Weights of a small GPT-style language model, trained from scratch on English Wikipedia: 5 heads of 64 (1 for keys and values), rotary positions.
Each number is 128 + 32 x the weight over the matrix's rms, rounded and kept within 0 to 255. Layers, rows and columns count from 0. Numbers have three digits each.

# layer 8 MLP down (transposed), 832x320, rms 0.0395, rows 6-33, columns 256-287
135085181094108145096124147078110090137071149083159109130148141113165138098128075149089155176170
157120147204173110121092150145108180164122121158159135137108187137140139133072179098102131080085
138149047154136158125113209148133085103100209157128137111113132126147169128154112162121081110148
145123144174125135121139126086106085143124121091112143149150120173141089126120151108116126174163
170138090128144140143158113129128087141060096133155153063082167149085205101126137096149153161145
134131096151150114146165135126087117160125150138113110151127101128107168118124149112122255101106
152077121111074127172149109107117062147108139109082162113089151097167098106197127101107147106110
060152064150163146071117114064128143145181093110113125194131147169132115109162144132169115152142
113095139176164151119158097136103160094110041121125135190152173114123143107142122116086138131100
165155090133141155115098105171090101133090116165151177171123186137108129184113149127108030151078
120078074145099141132078138134095124139180184052107115113147080122104205133096084125119057129125
097088140134136137142103125139118116103080147090092141188139123139123146127111153121101109136111
127074160121151151132192163160147118139128109104084148148107109130127113131161161108075215073143
126132106171202151066131117108159129107163137110165092161109088100124088115151074124090184115138
121157180117131150115146132096175182108117095150146155160080133115140092151079104092174057094128
100098136155174188128137100109078160129165046152149088081128068114109062126190139143200042158128
113123140083118137125136104105138151106181138186159115119169086113111120096095087169075065133166
169087132139169170154168121131088182093084117143167158128093103157121097121102077036109012105118
143138146101143104045142129188177158162110150097091104107135158148106107118042137155166199094128
157144142195129139063115126137112135134137115161112106091146161149122106122084138121147138166154
192086125080123110136119103185069072076175103112149094130127091109113104151140095172171107074148
116132126116103133092102143151120119058082168161124180158132108130096131132075182111176045157086
174158128042092137163130101139167119109162107135164119162125132129146101141110187125113140072127
183146115111159164143158160161149167139171117118120154099160117172126218166197151105105000121134
139150149070119116165094125086121049131172135141142087105165111098180192169115181160172175129078
115167070130088120126097082186163118143130085127118124124138163120129165111068144132152084101144
129106108127082118109177132186104149109061137161135170145139131097110145164137188122136034065145
150150142110107188123082184119134088163109154172095172121101126174101087150126140110159089120093
# layer 8 MLP gate, 832x320, rms 0.105, rows 7-34, columns 256-287
101136105122128153184060118087101091138116131192198046132086097115159074153140136168118120135121
178175122220160089091090137120026153105184155113118117111196117157100125155147148108081066138139
103109036137184170168161140147151146113169159104038081135117177119184152160112156159152143140159
095121095158136113088147125094108063127120094127062119093093098108144147152127143111130107165095
137088068144141145072186171110139105110183090089120128133120184185167138149210156143172120208142
130078097110052106155068148106108113148146100106132108081140127090091122183151127147149141164161
139095141120131166094092093095100140106130113200117128066200178157024120112102156116114102165134
167089100169141163158129110154121161113205092116160092102110067125103176119161163113099142106166
163142146186087098117122119117129155090119081176159105120089071148111176079105091119105081184170
099144106197154115145136111107122102130161069116058201101168091091135155140132089061065108061116
118101110146075081157127160140142120126168113169126145160120116066123136139119108108145145153103
065075140038119105120117166144105121195156111114119083095170105140093128077151182164116207112152
087180149164104111164134136119128105157168071092140133115083112147172147134099110180138164136147
178111068085140140148136207169086093162175118126089196146156081130171147193099162117139171112180
131183127169136121125119214120116148135153163199144106097116206100143133110171158114168120039139
110120106114148149098122126151132105149127121100117083068125154136163114200113177123136108162151
096128179158112106096106102088170137165177109115079153118157133171113137164112163193124092149102
071184161171117197089120125152105166183138101182180121215116159160172090107133201142145145120101
139109131118153151126172147140131129088142061148100152159203151099125169166066141203142151104120
150103116108154105139099158128152187141057110114152119092119114129161102145129126132127116105161
111165095098140124120101105120055151176116121102097114092133136081115206099118171173135159146090
170094110097120140085118137154165054063158096081122166105161137146142071148093158166162127132092
162187086104168150031175142079130145150098210120073164081103089171159153118144156095115157151099
138130110103169113124183114142112119156107202094126145136137124162103145137113150130097087128166
173179111149124107096096165083097125134110169122151125049160078134146133162127146138168123142131
154088125127108058075059168094126129133175148147075141167161134145125090109113147082123116091171
147139130151158173132055098144115089119110054171129087115082121133127103131087099161167101144042
120158119147081115100185153182104195166146144144144073090133130162084114113144103076136137105111
# layer 8 MLP up, 832x320, rms 0.11, rows 7-33, columns 256-287
146103162133142111091163089163180142172155142108076118151098175131097094159087095173107087094098
130138138103112059155126094164174072046084127089077140154135153169144152122137065176090146109169
124126139109091125136118122187063123087097094162132155097141125128114111096143165155134184105152
106110121133107138106108124112055084183140152158109121163106083099167135117127153138064106107155
124063100150130068151122139139106111193194136128099105123135098151190112157133162200164141144141
165063074123126083148164125165175154172174159071095140126111135192151183192088084110122193176141
145099147141150186089171114128124092127185162175099095059152113111147135148076187109177139092098
097198123095068138083139106119133162147112142171146120082085122174151136168164151101062103094186
163118093143109164096138163120066122139175121086111169090126139171141134176127105134133116124032
133190154118144105151154107148112132189164144175141115124129142080100112175139160162132128172122
159153170076144163155165134103079113130138184119088138120091093113120125121161117101125178114137
163117134121111072104176133124170129164094157122211110137132138100157124149117120153135147094094
099112096124099127125122131146156117100113072095157147131043066108147090158120159110144188168116
069126147123129136123117104070177140186080109172108111119089135139094099142138093161148152117140
130197161160084176117093095084192158174075145115169091166186116056070138108170201174161156107144
155115128136112128181136134131138089150107154097104146142059122145092222123134119147113115126151
126073110100140118151145123132105054069152118121119158139118109113112124192190130160134145115178
145174162152069157114091069115041168142105143159192090125085115098106105066117140123144183172084
123128133109109125098151100157121132132145098191161126125124129163089172139088167178103095083156
115116137104119094097133148097132173138137144197139130090160112076160166198148221173051103140135
099137123149137159188122118148101131090131174152175111131115115130126099092073100101155095154130
130162064126091107096142088156145112128096106101143134145164144166154085147097131106126077139166
149127115132190111080122132089128138121175139117120085131099175132104166102187125178120019112114
092145140165151099118135107088098184141100142142142119099075109174064095197160116117111111149101
162121144121122154179071116151132153119127166130118065161114115160127132138088131111109082122115
159046141080156114126146166141136122145180170181125118133109077123179082174146164169164128129151
148121101143164169145130166161172131109120113136134123114093129097154121142185166149141174106151